config = dict(
    num_hidden_layers=12,
    intermediate_size=192,
    max_seq_len=256,
    dataset='wikipedia_en',
)
Each number is 50 + 12 x the weight over its row's rms, rounded and kept within 0 to 99. Layers, rows and columns count from 0. The size before them is the row's rms in percent of the matrix's.

# gate: layer 4 MLP gate, 192x64, rms 0.418, rows 37-71, columns 0-63
# up: layer 4 MLP up, 192x64, rms 0.432, rows 37-71, columns 0-63
# down: layer 4 MLP down (transposed), 192x64, rms 0.0966, rows 37-71, columns 0-63
gate37 109:67 66 61 44 44 38 46 48 52 33 43 60 76 40 34 57 47 57 59 52 61 49 55 43 52 57 56 64 54 23 28 57 70 42 49 45 40 55 60 51 48 48 52 44 54 60 29 40 47 49 57 40 73 68 41 36 67 54 69 23 32 34 59 39
up37 104:36 48 50 62 53 38 45 73 73 44 63 67 20 55 27 52 41 55 50 43 56 56 65 49 51 66 33 39 63 61 56 43 37 45 35 63 36 63 61 36 60 49 37 50 35 36 40 63 40 38 44 54 66 19 49 44 61 48 46 48 60 39 44 54
down37 102:59 41 43 48 45 71 45 23 62 49 59 35 27 45 47 44 53 28 39 56 48 45 47 62 27 72 51 52 36 51 64 36 62 80 60 58 35 47 59 66 67 46 67 42 51 65 46 41 55 52 56 32 39 44 34 54 45 54 54 43 31 54 65 62
gate38 094:48 56 53 40 50 62 33 53 60 45 49 72 65 59 65 41 49 51 34 57 47 41 43 32 52 62 29 51 49 32 51 61 44 76 53 49 67 56 51 48 34 57 54 47 90 50 56 36 65 58 36 76 54 59 37 55 55 58 51 54 59 36 45 74
up38 098:70 55 57 63 48 88 38 64 55 46 34 52 41 45 44 31 32 54 53 59 56 53 50 30 65 79 46 56 38 48 53 63 44 66 45 42 58 44 38 44 51 32 52 65 49 46 54 36 58 59 44 62 44 56 57 30 49 39 44 47 51 42 23 67
down38 091:34 41 48 50 60 27 53 35 56 47 52 40 40 70 53 38 45 51 66 43 34 80 31 53 34 53 23 48 67 51 48 50 49 34 34 40 28 55 66 61 60 53 48 38 54 65 34 54 46 52 56 67 44 36 64 51 46 50 24 65 43 48 47 46
gate39 090:40 48 49 57 55 42 39 46 55 57 42 41 58 44 49 58 56 47 67 45 58 54 63 47 35 38 64 56 46 49 46 26 43 55 62 66 49 35 45 67 57 58 56 54 53 53 50 33 45 56 46 57 71 20 59 17 60 56 70 54 11 71 48 50
up39 097:56 64 40 55 59 72 49 54 28 46 60 38 32 50 26 43 65 59 45 51 35 50 60 31 28 39 28 49 29 35 52 35 37 58 46 38 64 48 56 53 56 60 52 46 40 68 63 56 52 48 51 46 29 63 46 62 47 46 43 60 83 48 43 61
down39 097:60 42 50 60 45 65 51 35 45 28 47 56 66 59 16 60 66 44 41 18 38 64 66 47 48 55 44 60 54 49 46 70 56 49 63 50 29 74 61 41 44 42 45 60 60 63 43 43 40 37 45 29 57 61 63 36 50 39 55 45 43 39 55 38
gate40 098:58 71 40 67 59 55 63 50 48 26 32 44 62 33 46 61 56 51 65 49 48 55 37 57 49 53 42 41 71 43 73 58 44 69 43 64 52 62 61 45 34 54 58 31 55 46 40 43 61 43 59 64 48 55 85 52 43 60 51 54 62 66 73 36
up40 093:26 63 58 46 63 25 44 52 46 43 50 50 52 34 41 58 44 46 45 49 44 39 47 33 53 51 32 55 39 64 47 36 53 62 66 53 65 61 51 45 64 42 47 30 31 56 41 64 72 73 49 59 68 27 43 66 54 35 51 65 42 53 38 25
down40 094:53 64 61 54 25 47 47 41 59 28 29 74 64 59 41 47 52 45 40 72 39 46 36 68 59 34 45 42 42 47 62 31 59 65 42 61 65 69 48 43 41 47 69 51 66 47 67 37 41 45 45 41 55 32 34 49 39 62 52 61 67 56 40 49
gate41 111:36 58 34 45 44 32 50 35 55 34 53 64 54 53 48 52 43 48 44 40 65 62 62 53 80 44 44 62 50 42 32 65 59 34 56 47 62 54 48 57 78 47 70 30 26 59 75 56 52 35 41 58 53 36 42 50 48 62 76 47 54 49 40 49
up41 110:50 37 61 46 22 57 48 67 54 61 46 52 47 38 47 62 41 74 73 57 71 46 45 47 46 78 54 57 37 51 21 56 70 45 54 48 51 44 67 47 44 37 61 37 64 76 56 52 69 46 47 49 52 34 63 62 45 44 47 36 40 58 50 38
down41 113:35 60 63 57 54 29 61 43 51 15 49 35 22 59 40 47 55 47 33 46 49 59 78 51 42 51 58 50 43 57 59 56 49 50 84 42 49 63 45 47 33 35 50 41 42 64 47 51 44 53 41 56 74 64 49 53 55 45 48 30 49 42 58 34
gate42 107:38 51 59 52 50 62 30 46 54 31 64 69 66 47 68 67 45 43 53 46 68 47 63 42 49 48 46 51 69 77 61 62 63 32 39 44 57 49 38 61 48 60 43 43 36 77 22 58 36 26 50 53 65 46 57 49 48 48 57 45 38 65 44 39
up42 104:42 50 39 43 55 47 46 43 57 50 49 48 49 39 64 56 55 45 42 28 31 46 52 56 16 29 44 56 49 36 33 31 73 34 36 62 47 34 59 53 64 53 35 54 72 41 36 49 53 46 51 58 56 54 34 32 56 64 54 65 40 57 76 34
down42 105:58 33 47 58 45 41 62 56 55 50 67 51 46 31 49 42 56 44 46 66 45 75 71 57 43 66 83 60 53 37 45 57 46 55 61 45 53 81 58 39 55 40 52 60 53 37 39 42 57 59 21 69 53 49 64 40 51 55 42 37 46 40 67 66
gate43 095:44 42 42 79 53 53 32 49 46 42 23 50 48 28 45 52 64 26 68 50 33 45 48 47 76 59 63 41 45 58 40 52 53 50 45 35 45 72 57 49 50 51 42 60 26 48 30 32 40 71 46 44 54 65 58 42 34 37 51 64 48 59 52 44
up43 098:64 26 32 55 49 53 53 49 59 68 55 52 43 60 60 66 48 44 41 66 37 62 40 37 53 44 41 39 66 60 49 58 55 53 35 63 31 56 36 78 37 73 55 51 38 72 35 44 71 37 49 59 33 34 46 64 52 46 59 62 56 68 52 60
down43 093:30 61 65 38 60 57 42 36 41 38 31 41 80 28 60 80 76 43 50 33 43 40 48 51 51 55 59 56 67 47 56 43 53 45 60 42 44 37 41 25 33 60 51 50 38 43 47 66 53 53 69 46 36 44 53 65 55 59 44 39 54 54 54 57
gate44 095:45 40 74 51 57 61 39 63 37 34 65 29 61 57 57 54 38 34 68 69 50 39 54 52 53 58 41 62 49 61 48 65 61 58 45 36 71 62 39 47 69 61 44 53 59 46 48 44 43 37 34 58 65 62 27 56 30 47 55 55 53 56 73 72
up44 101:65 59 45 37 58 75 25 32 57 64 71 53 47 37 54 36 48 49 50 43 40 56 66 41 36 50 51 60 32 54 60 38 61 49 38 64 49 35 46 62 74 54 79 37 58 51 60 59 49 36 47 57 36 39 42 44 40 67 44 51 66 60 32 39
down44 106:41 50 43 61 39 49 33 47 64 61 20 62 73 38 37 42 38 64 54 45 52 45 38 51 15 46 38 38 58 37 33 69 52 58 63 60 32 43 62 61 55 63 39 42 56 40 59 46 39 41 56 36 36 55 41 47 63 59 70 48 38 52 42 38
gate45 098:49 48 38 49 45 39 46 34 45 55 52 39 56 49 35 45 26 63 42 51 44 48 24 58 43 51 44 65 31 85 61 46 50 56 50 30 62 62 64 59 69 53 44 38 53 48 38 24 34 56 38 47 42 48 47 57 62 49 41 60 30 73 40 66
up45 093:60 59 62 18 50 72 69 49 30 56 56 60 69 53 60 52 46 40 37 55 52 50 39 45 50 69 47 41 48 50 49 52 45 24 66 71 57 41 52 59 53 45 71 38 44 45 62 56 44 33 56 53 20 57 57 50 58 39 20 49 51 58 48 58
down45 095:46 32 16 44 55 42 41 54 52 49 54 42 51 71 53 38 52 48 53 54 25 66 35 55 37 40 58 63 51 43 30 55 58 55 24 49 52 66 41 43 63 62 59 61 68 38 31 63 44 52 46 42 78 35 46 49 66 46 64 60 47 53 55 67
gate46 120:42 51 43 45 67 56 63 28 52 49 36 57 67 39 39 54 50 49 49 38 59 49 67 71 59 46 59 41 54 61 54 54 27 62 44 57 36 44 16 61 52 34 24 30 50 44 52 50 49 35 61 46 66 71 35 38 47 55 69 46 43 35 47 39
up46 112:26 50 50 66 39 39 64 72 52 42 53 72 63 63 54 68 55 54 54 38 64 59 34 48 56 63 59 23 49 79 64 57 55 53 60 41 49 40 57 37 58 53 62 53 47 57 61 55 55 35 41 72 40 28 61 40 46 47 44 54 27 45 39 57
down46 114:29 67 64 36 47 48 31 56 50 57 51 37 70 38 46 46 72 27 46 55 41 37 54 49 46 38 51 59 65 26 51 53 39 61 50 67 15 45 55 53 49 38 39 51 45 60 32 30 44 67 55 50 53 56 39 62 40 35 31 41 52 54 50 38
gate47 095:73 60 42 40 52 49 42 46 36 42 45 63 43 53 56 69 68 22 71 47 42 39 45 59 41 37 66 64 50 60 55 54 37 46 65 45 62 55 63 42 47 41 36 52 45 30 52 54 30 74 41 37 56 38 37 58 63 51 66 52 78 53 47 32
up47 097:55 50 31 43 66 45 39 59 59 57 41 35 46 44 53 70 79 52 46 56 37 44 48 57 56 53 34 61 40 52 58 43 52 47 78 66 48 58 64 40 50 33 42 49 62 44 60 24 21 37 57 54 57 38 52 31 51 56 59 67 59 69 31 44
down47 097:26 61 49 44 40 73 70 47 35 53 68 52 42 44 33 40 64 30 53 42 41 48 52 58 64 66 52 60 55 52 59 38 65 72 34 42 50 54 34 42 24 40 65 42 27 55 51 61 56 43 42 43 53 42 43 59 70 63 33 52 62 38 44 43
gate48 107:42 48 62 46 37 56 51 37 53 31 65 49 49 49 32 44 37 51 88 38 40 55 28 49 63 33 41 63 51 47 43 44 17 53 63 67 47 68 33 64 55 41 47 59 47 34 39 56 32 44 46 64 36 49 46 38 48 42 43 62 51 37 63 51
up48 114:57 43 39 53 72 39 79 55 35 37 50 52 31 55 28 58 37 59 62 53 60 49 62 46 49 60 49 37 29 67 23 44 48 62 42 52 47 58 66 77 57 47 45 47 55 50 64 56 30 44 47 34 70 52 41 43 52 47 58 46 50 29 41 32
down48 110:36 59 39 51 42 43 52 40 53 51 48 28 57 66 50 54 39 31 57 43 65 36 33 30 68 71 79 55 64 39 67 60 54 48 45 71 51 58 71 46 36 35 63 45 63 49 45 20 33 51 58 49 56 36 46 59 57 41 45 49 47 60 52 40
gate49 108:56 26 54 57 57 65 60 57 43 51 45 68 44 48 46 50 60 42 35 56 52 41 53 73 30 38 53 30 56 58 40 53 49 55 45 56 64 25 54 67 75 65 46 45 65 48 59 58 62 52 24 40 25 47 44 48 60 61 27 47 72 52 41 60
up49 105:37 67 66 58 40 51 52 44 41 69 61 44 64 42 49 36 64 71 51 63 56 47 44 32 68 69 69 58 37 38 56 44 56 58 46 68 64 49 56 60 84 55 47 52 58 36 68 41 49 48 54 33 52 36 42 49 38 40 43 56 28 39 69 50
down49 097:70 34 40 46 32 56 53 55 33 57 52 57 55 56 40 66 42 37 32 52 54 50 32 51 77 48 48 38 47 56 46 52 62 51 53 53 38 36 21 54 45 50 47 71 51 22 41 56 30 25 63 31 40 53 43 47 40 41 53 31 53 64 46 37
gate50 100:45 50 42 53 40 43 43 34 39 63 39 56 55 35 57 39 53 18 44 55 57 51 44 72 75 57 38 62 38 59 48 64 60 73 45 60 50 60 51 57 40 52 43 53 61 63 39 52 25 60 47 35 53 55 46 62 34 72 51 39 60 51 41 17
up50 091:66 57 44 45 53 63 55 44 39 43 47 58 51 48 42 50 46 52 46 65 57 22 48 57 36 46 43 34 62 65 48 44 51 52 46 27 17 33 59 49 32 49 70 46 48 31 43 32 36 56 73 38 54 53 55 32 51 38 66 42 32 59 53 75
down50 101:33 45 36 66 42 33 47 56 39 47 42 49 60 41 53 59 44 56 30 42 42 30 68 59 49 56 40 36 53 61 52 46 40 38 60 67 32 77 69 59 56 35 54 66 59 41 25 64 47 33 23 30 58 52 51 58 61 50 43 51 41 52 54 63
gate51 090:40 59 41 74 43 52 54 64 42 54 50 63 60 48 60 39 28 63 37 58 53 56 53 57 48 44 57 36 57 56 59 34 48 49 40 38 75 37 67 82 63 48 65 38 46 55 58 47 32 28 57 47 45 46 58 63 30 59 59 54 60 75 68 55
up51 103:39 55 58 40 58 47 50 70 46 71 73 50 62 63 45 56 37 65 39 34 54 50 61 79 65 44 55 47 49 50 29 56 65 61 51 30 55 54 41 65 48 21 55 60 43 52 27 49 28 61 57 52 39 36 49 48 40 55 68 40 42 42 62 58
down51 093:30 53 46 53 53 60 52 31 55 17 64 48 45 30 44 41 67 56 58 69 47 43 58 34 56 70 61 54 38 47 59 43 42 72 69 77 52 62 59 38 54 40 36 54 32 40 60 62 52 51 58 32 41 55 55 40 45 35 29 55 59 43 53 52
gate52 101:37 63 54 46 24 58 44 64 53 44 64 26 53 34 42 42 55 45 47 37 66 43 72 59 70 20 54 47 45 27 43 38 64 54 41 61 41 58 36 58 50 48 51 35 51 48 48 52 43 46 33 42 39 46 81 45 57 44 39 62 49 69 60 47
up52 116:61 36 44 38 49 32 30 16 66 58 52 40 24 25 69 52 47 51 62 37 48 46 43 56 71 64 62 45 49 55 53 45 38 50 51 44 36 68 56 46 57 41 40 48 76 48 52 28 49 67 43 46 56 42 40 59 42 47 69 43 48 50 51 60
down52 099:48 59 72 65 54 68 40 59 74 43 61 68 52 70 37 26 45 56 65 70 74 67 58 62 52 46 44 54 47 48 71 59 40 74 48 69 49 48 61 42 57 39 67 51 41 42 37 39 44 53 71 57 46 50 48 57 37 52 51 50 60 48 52 66
gate53 107:34 38 40 59 62 53 56 45 46 50 63 40 54 60 41 38 43 46 47 47 42 38 41 56 47 40 71 72 61 42 62 45 29 64 42 54 60 44 61 35 42 90 39 45 60 58 58 56 34 48 44 45 29 51 66 52 53 64 70 61 66 65 55 72
up53 109:34 61 48 57 39 46 33 49 67 49 52 46 54 27 66 67 37 54 47 41 58 44 64 65 58 52 42 58 66 28 70 52 43 47 39 63 27 18 51 49 49 50 54 46 38 48 58 44 38 45 57 66 53 69 47 67 27 44 36 40 66 38 36 55
down53 102:34 53 63 56 43 44 43 35 51 35 46 47 43 40 60 62 35 45 70 48 48 68 32 44 65 50 76 68 64 46 28 63 52 53 50 32 32 45 59 59 45 48 54 33 54 64 68 36 74 50 66 54 55 37 50 36 66 62 47 60 28 49 53 64
gate54 096:49 47 39 59 42 61 68 66 62 72 40 62 65 50 37 51 34 55 47 49 32 53 35 49 52 47 65 49 41 56 70 49 37 62 53 84 58 66 52 51 58 31 56 42 49 51 42 47 56 39 52 25 25 68 64 55 55 68 60 44 60 63 38 63
up54 102:46 54 59 46 75 68 23 38 59 44 50 48 52 62 30 67 47 61 47 57 63 61 29 22 45 40 46 53 50 58 65 65 54 52 45 39 46 51 64 51 68 42 64 51 48 27 49 54 36 49 64 41 51 36 64 43 36 68 58 70 50 30 57 42
down54 095:50 43 63 72 66 51 51 54 53 45 67 26 43 71 50 47 52 37 48 44 65 42 69 63 27 25 58 48 50 48 53 48 63 47 53 43 52 52 64 60 34 50 37 50 18 62 72 72 55 47 56 43 69 68 62 44 46 46 58 41 61 64 59 44
gate55 081:34 53 52 44 54 61 59 44 73 53 61 76 54 50 51 63 62 34 55 47 69 35 54 58 51 55 62 55 42 47 44 36 47 68 33 65 44 48 91 25 66 49 45 38 45 45 55 56 51 45 41 55 36 50 53 33 45 44 27 43 67 63 61 54
up55 080:62 44 43 59 57 42 45 48 36 47 48 28 50 48 52 55 43 66 43 61 56 61 59 42 42 62 37 28 45 55 61 59 57 50 57 42 56 60 21 76 39 56 44 53 53 61 51 34 62 68 59 64 51 34 57 67 53 44 60 92 50 34 54 37
down55 089:32 35 48 49 53 38 41 39 49 49 51 49 56 48 52 76 28 47 29 53 70 59 59 38 72 57 33 51 47 52 61 71 45 48 48 58 49 37 41 68 48 41 75 47 38 49 50 71 26 49 53 45 40 39 47 56 61 52 78 45 49 74 42 38
gate56 093:39 54 84 55 47 44 28 51 57 47 64 51 56 36 58 61 53 50 52 36 53 53 25 31 35 44 21 38 31 53 22 53 28 53 52 49 49 43 40 38 47 53 49 55 51 37 30 60 60 47 42 32 50 49 49 38 48 54 30 52 44 51 69 43
up56 088:70 63 66 40 48 40 32 24 55 45 59 52 59 72 48 56 61 63 54 58 74 42 41 70 62 33 56 60 53 60 71 37 43 38 51 39 49 49 41 55 28 53 29 65 50 75 61 53 54 66 48 43 61 45 68 43 62 46 50 62 63 48 47 51
down56 093:44 37 64 55 58 28 47 49 43 20 38 38 63 76 53 39 46 40 44 42 87 66 74 34 53 36 70 60 43 45 55 53 61 45 47 55 31 53 45 40 52 52 59 47 35 51 49 61 59 51 42 37 45 35 54 49 47 56 60 34 54 41 37 37
gate57 098:51 72 58 47 44 53 56 72 41 38 52 46 58 59 27 50 46 31 44 33 32 55 31 54 40 41 57 70 39 72 56 72 52 68 42 61 27 58 44 66 65 61 65 39 41 35 51 40 48 50 37 49 59 62 46 43 46 48 33 62 61 64 38 37
up57 102:42 36 41 57 56 40 28 56 40 91 50 67 46 69 52 50 43 50 53 52 45 36 48 68 41 65 37 58 55 66 58 64 71 58 37 43 44 39 50 51 64 45 40 53 37 60 74 35 62 33 50 53 50 31 38 50 44 46 67 57 46 38 52 68
down57 102:67 39 38 40 67 29 44 63 32 27 55 29 47 47 34 34 59 48 69 44 60 24 71 56 53 41 57 45 56 50 32 54 50 47 49 54 40 60 48 69 47 56 54 53 52 56 53 41 52 44 38 48 79 58 37 63 57 54 60 27 56 40 50 71
gate58 089:54 50 47 57 57 50 26 59 66 49 54 56 38 56 43 49 42 53 62 58 56 52 52 31 74 74 31 77 37 58 36 73 41 56 45 46 64 24 62 53 51 58 42 51 61 57 38 42 43 50 60 37 63 58 26 64 60 43 46 45 60 60 60 73
up58 098:69 48 69 56 43 48 68 52 66 38 55 45 45 61 34 71 50 74 40 33 58 67 55 49 48 45 73 42 57 52 53 37 40 74 62 47 47 55 44 35 38 31 34 68 37 61 65 63 55 61 50 37 42 47 70 34 64 54 56 49 53 59 38 61
down58 093:61 51 46 44 43 32 54 54 26 75 50 39 41 39 52 28 45 58 40 63 54 39 60 59 70 47 42 39 45 51 33 46 40 55 19 46 45 69 44 55 66 65 41 29 60 60 36 38 62 43 52 54 63 49 63 47 48 44 63 60 42 23 50 32
gate59 098:53 32 37 41 39 58 45 42 47 47 51 67 51 54 41 33 55 52 43 56 48 29 33 52 57 43 41 49 54 46 48 71 71 80 33 47 59 59 39 42 47 63 59 51 54 58 48 28 52 39 30 56 21 64 69 59 51 53 68 61 27 64 55 43
up59 094:46 57 42 70 60 26 66 58 51 24 50 52 56 29 62 63 61 50 32 47 54 69 57 54 24 50 38 44 53 45 58 42 47 66 29 56 47 41 42 67 33 41 51 48 56 62 62 72 57 43 54 45 61 47 56 47 80 51 44 34 72 50 56 48
down59 096:46 51 46 59 43 49 38 59 58 39 32 48 57 49 50 55 66 54 47 44 71 54 43 33 46 39 54 79 35 59 37 69 50 50 43 48 42 59 66 50 67 52 29 61 46 61 52 56 67 53 16 63 48 54 30 57 68 41 40 58 77 40 57 37
gate60 107:29 32 44 25 55 70 66 35 50 68 42 51 68 53 37 66 26 41 53 70 44 40 49 47 63 59 49 61 47 38 52 49 24 57 54 48 47 38 45 39 53 33 33 52 32 29 44 62 41 40 53 47 40 42 49 72 47 48 53 62 52 62 35 60
up60 102:45 44 66 73 64 39 49 24 69 44 32 51 65 66 58 51 56 40 36 64 38 46 37 44 30 49 45 51 47 57 45 65 53 53 59 51 60 58 48 48 51 33 42 53 68 47 49 44 60 41 57 52 23 36 43 39 18 50 53 28 65 69 49 41
down60 107:43 45 39 66 56 51 55 32 40 49 43 49 24 56 34 62 54 58 34 39 40 60 69 31 47 64 52 70 37 60 60 57 56 52 48 51 45 56 32 76 61 41 37 32 27 48 68 62 48 45 60 45 49 40 55 52 45 74 48 54 25 59 66 44
gate61 098:59 41 62 44 61 50 72 58 34 50 59 49 55 61 54 45 60 28 56 22 54 49 73 37 55 40 59 67 43 28 52 60 63 45 68 54 52 54 42 73 35 62 50 45 33 51 70 68 43 56 38 66 46 47 35 33 46 54 65 44 41 52 72 54
up61 100:40 60 50 65 45 51 48 59 69 52 41 65 53 63 64 39 70 66 60 45 70 50 68 31 55 71 40 33 61 34 49 41 47 58 37 36 46 64 56 54 33 48 68 27 58 54 48 50 32 54 29 51 68 39 47 61 66 37 61 51 45 70 60 53
down61 101:50 57 63 42 55 50 50 51 58 38 39 39 53 49 29 39 50 51 35 43 62 53 69 51 55 42 47 59 41 61 63 43 25 43 52 63 46 60 39 32 46 63 54 57 52 55 63 42 57 52 61 58 79 35 41 21 51 31 29 53 48 21 74 63
gate62 105:44 59 61 60 54 42 51 58 38 45 46 51 53 40 41 36 28 38 52 54 72 37 19 51 48 38 50 46 45 28 27 58 66 78 50 64 42 49 46 69 50 65 53 38 56 33 27 56 42 63 39 35 45 46 45 62 38 53 60 52 60 61 50 69
up62 112:27 62 53 57 35 54 57 32 58 71 45 46 43 52 56 58 69 41 55 42 50 58 61 71 52 63 57 71 60 36 56 50 35 61 81 42 41 55 35 33 68 39 29 55 62 40 49 48 32 46 61 56 48 52 45 46 63 42 36 52 53 36 76 43
down62 111:50 43 49 85 62 55 52 47 65 35 45 45 59 64 65 49 42 28 47 31 59 39 31 51 49 31 28 33 63 67 58 38 75 52 62 38 40 37 58 78 53 65 54 49 48 52 33 48 60 32 53 52 50 40 53 51 49 46 45 58 55 54 38 46
gate63 099:55 57 63 40 43 61 49 61 32 32 32 59 37 61 36 55 58 70 41 48 25 48 52 45 53 63 43 81 65 48 71 47 42 56 44 80 46 49 40 49 42 61 42 48 35 48 64 58 45 61 45 47 32 57 64 55 61 66 65 62 48 69 42 59
up63 103:65 48 45 61 68 65 64 67 65 50 32 42 46 65 78 60 28 65 49 59 70 47 63 53 51 43 43 26 60 44 56 53 61 55 21 34 39 48 49 61 66 62 51 49 59 65 45 45 39 53 60 43 59 47 68 51 45 49 29 63 44 47 63 39
down63 093:64 66 68 29 55 54 55 49 51 52 63 50 49 48 39 72 66 37 56 50 41 35 54 33 46 56 58 71 27 45 46 37 70 54 53 59 51 46 42 46 66 61 52 65 56 55 53 47 59 43 37 31 45 76 38 51 51 17 51 54 36 64 56 71
gate64 099:19 59 40 38 42 59 54 42 63 47 42 70 32 47 45 54 36 41 39 52 62 41 70 60 55 30 49 67 48 30 52 48 55 45 45 46 60 33 48 59 43 35 45 42 62 56 43 45 42 44 60 33 58 36 72 76 47 65 64 55 60 70 65 34
up64 086:46 38 41 38 56 33 42 54 54 51 56 39 62 64 50 46 40 56 42 64 19 71 52 50 75 73 54 41 21 43 60 46 34 53 40 44 45 59 51 59 39 37 19 34 33 55 48 40 47 66 63 49 60 59 58 49 46 66 53 47 57 45 49 34
down64 096:47 61 37 46 53 54 56 56 53 41 54 18 58 49 54 55 72 75 41 33 86 34 33 31 51 48 59 60 49 49 41 61 56 61 43 48 42 58 69 56 53 58 40 66 48 39 49 68 47 50 48 31 53 39 43 33 60 24 49 59 58 55 40 57
gate65 100:45 63 24 45 40 44 38 53 43 44 65 50 39 27 31 74 61 50 61 28 43 43 51 44 63 53 43 56 52 45 48 62 77 53 63 49 58 58 32 54 40 20 40 42 68 50 47 35 42 57 53 47 60 36 59 51 55 71 39 64 47 71 56 51
up65 089:35 56 22 48 56 38 55 48 65 61 56 84 51 61 28 60 52 41 57 72 57 50 76 41 38 51 50 47 60 50 59 48 54 50 46 49 57 25 29 60 64 39 36 55 55 46 43 46 44 54 35 43 66 48 45 29 55 74 44 52 45 35 59 59
down65 100:46 54 44 45 65 51 54 53 48 41 52 30 36 48 65 59 79 47 57 43 76 58 60 41 57 42 59 25 47 78 55 49 42 17 44 54 55 65 54 66 42 72 30 56 44 47 39 47 56 56 68 51 38 59 53 38 59 51 36 60 51 56 53 33
gate66 104:32 36 37 45 49 48 47 46 34 42 59 68 57 49 44 52 54 63 36 47 39 83 51 38 65 56 21 56 52 59 38 53 53 63 67 69 38 35 34 46 52 52 61 66 58 62 54 35 52 44 48 46 61 64 43 39 48 52 28 63 67 69 32 45
up66 094:46 41 55 40 68 65 51 46 67 53 45 31 58 36 42 65 37 25 29 47 45 54 47 39 60 65 53 56 18 47 50 51 43 25 53 54 57 54 62 48 66 50 49 51 38 59 34 44 40 44 61 52 55 41 36 56 30 38 36 44 47 60 34 82
down66 098:37 65 51 29 32 32 37 31 36 45 43 57 51 64 30 35 52 62 40 30 45 55 41 62 51 60 37 49 33 51 38 37 37 69 36 45 25 50 55 53 55 59 55 45 63 43 38 44 45 42 83 48 68 40 57 37 53 44 41 67 49 48 47 55
gate67 098:37 60 57 33 44 45 52 57 40 45 56 48 43 56 41 50 59 57 39 31 50 53 76 60 47 45 48 58 69 52 52 44 38 46 65 57 42 52 39 40 75 51 76 24 41 65 46 32 38 60 51 43 71 52 78 49 36 51 62 68 44 66 29 49
up67 106:52 42 74 46 52 37 34 44 52 57 47 70 60 68 61 49 57 42 66 48 57 30 48 50 41 48 34 51 54 59 51 29 40 60 67 61 51 59 30 50 47 50 48 60 79 64 35 66 61 74 50 78 47 44 70 48 48 51 43 61 58 61 64 58
down67 100:45 53 56 46 55 37 45 59 43 49 38 36 40 64 19 66 69 49 31 56 37 63 49 59 54 67 69 57 58 49 35 25 44 45 45 49 32 59 66 62 80 51 63 40 45 65 36 49 42 34 51 42 44 52 26 54 39 53 56 31 51 61 53 48
gate68 109:37 51 51 36 27 45 57 58 32 53 54 62 77 39 53 63 19 58 38 48 37 60 24 57 69 47 41 53 54 48 42 49 42 36 39 60 51 46 44 29 56 34 51 37 50 51 64 78 43 53 42 50 61 45 69 41 53 53 29 37 45 56 51 39
up68 105:72 58 65 59 53 58 52 64 48 41 33 62 48 39 26 39 44 53 57 71 40 48 25 67 51 67 57 53 42 62 38 32 60 58 59 62 54 50 44 49 48 53 54 45 45 40 74 65 40 36 28 35 75 33 52 62 60 56 56 67 45 46 62 58
down68 104:54 39 45 34 46 53 43 58 54 30 35 57 54 44 73 59 55 52 44 64 53 48 39 70 52 56 32 56 56 57 43 39 42 44 48 53 51 41 65 36 46 27 50 61 27 41 43 16 53 39 38 36 58 55 68 56 45 40 56 51 31 25 25 61
gate69 095:56 42 36 57 75 77 43 54 65 29 47 46 73 43 53 79 59 45 43 35 49 44 49 31 46 61 59 47 48 57 59 49 54 40 51 60 59 45 53 40 27 52 59 22 44 59 58 46 57 43 52 41 70 29 58 39 42 33 49 46 50 30 62 57
up69 100:51 49 53 64 58 70 55 46 55 59 38 49 51 61 45 34 54 39 23 42 32 57 48 45 37 46 41 54 42 40 53 59 54 54 63 86 59 29 43 61 35 41 48 42 60 36 48 40 43 30 67 53 38 54 51 56 43 50 36 33 24 40 78 46
down69 105:44 52 72 50 56 51 50 68 58 44 49 36 15 49 61 46 58 43 59 61 53 56 45 20 56 69 53 53 48 26 48 40 68 55 44 46 41 44 55 59 45 76 63 27 59 52 54 34 60 62 46 70 52 69 64 46 61 55 63 43 66 50 58 53
gate70 093:50 67 54 47 46 41 48 59 38 35 78 48 64 25 38 77 53 45 40 65 56 31 47 60 39 59 47 62 36 31 72 45 48 52 47 53 65 42 56 66 53 31 50 46 50 57 53 53 75 61 57 50 64 41 47 54 31 49 31 68 62 54 59 62
up70 092:45 67 62 58 77 60 56 70 40 47 52 17 41 43 50 53 52 42 45 49 58 40 54 41 43 59 63 46 54 48 51 57 56 54 58 51 47 31 54 61 51 65 39 28 29 47 12 26 43 27 53 48 67 55 56 67 54 44 52 49 43 59 50 50
down70 095:37 57 39 31 54 44 51 54 45 41 43 51 48 51 49 51 50 72 48 61 53 48 46 47 39 55 57 59 40 23 23 64 57 62 30 71 64 60 64 17 44 53 54 73 51 47 62 43 59 22 61 49 64 50 42 42 47 59 27 47 61 42 44 45
gate71 097:44 45 60 59 56 24 60 21 36 60 30 40 60 29 44 35 44 51 41 38 31 47 40 47 53 32 48 57 62 36 43 47 51 49 54 65 39 45 68 53 30 69 40 47 64 50 32 29 64 40 52 44 37 51 45 58 46 55 57 73 69 58 52 48
up71 097:79 54 24 33 65 47 57 57 46 62 57 49 39 72 48 37 53 38 78 28 58 41 78 54 47 59 34 46 53 48 48 41 52 57 48 41 29 52 50 42 45 46 45 45 70 58 53 41 59 66 47 55 56 59 42 44 43 56 59 46 28 36 27 52
down71 101:46 53 36 47 46 53 69 46 47 38 38 39 36 54 37 55 69 45 34 50 48 47 89 57 33 59 53 65 38 56 53 37 48 65 39 35 29 42 58 57 51 32 23 50 42 44 43 31 50 35 51 42 63 44 49 36 44 64 47 58 58 35 73 49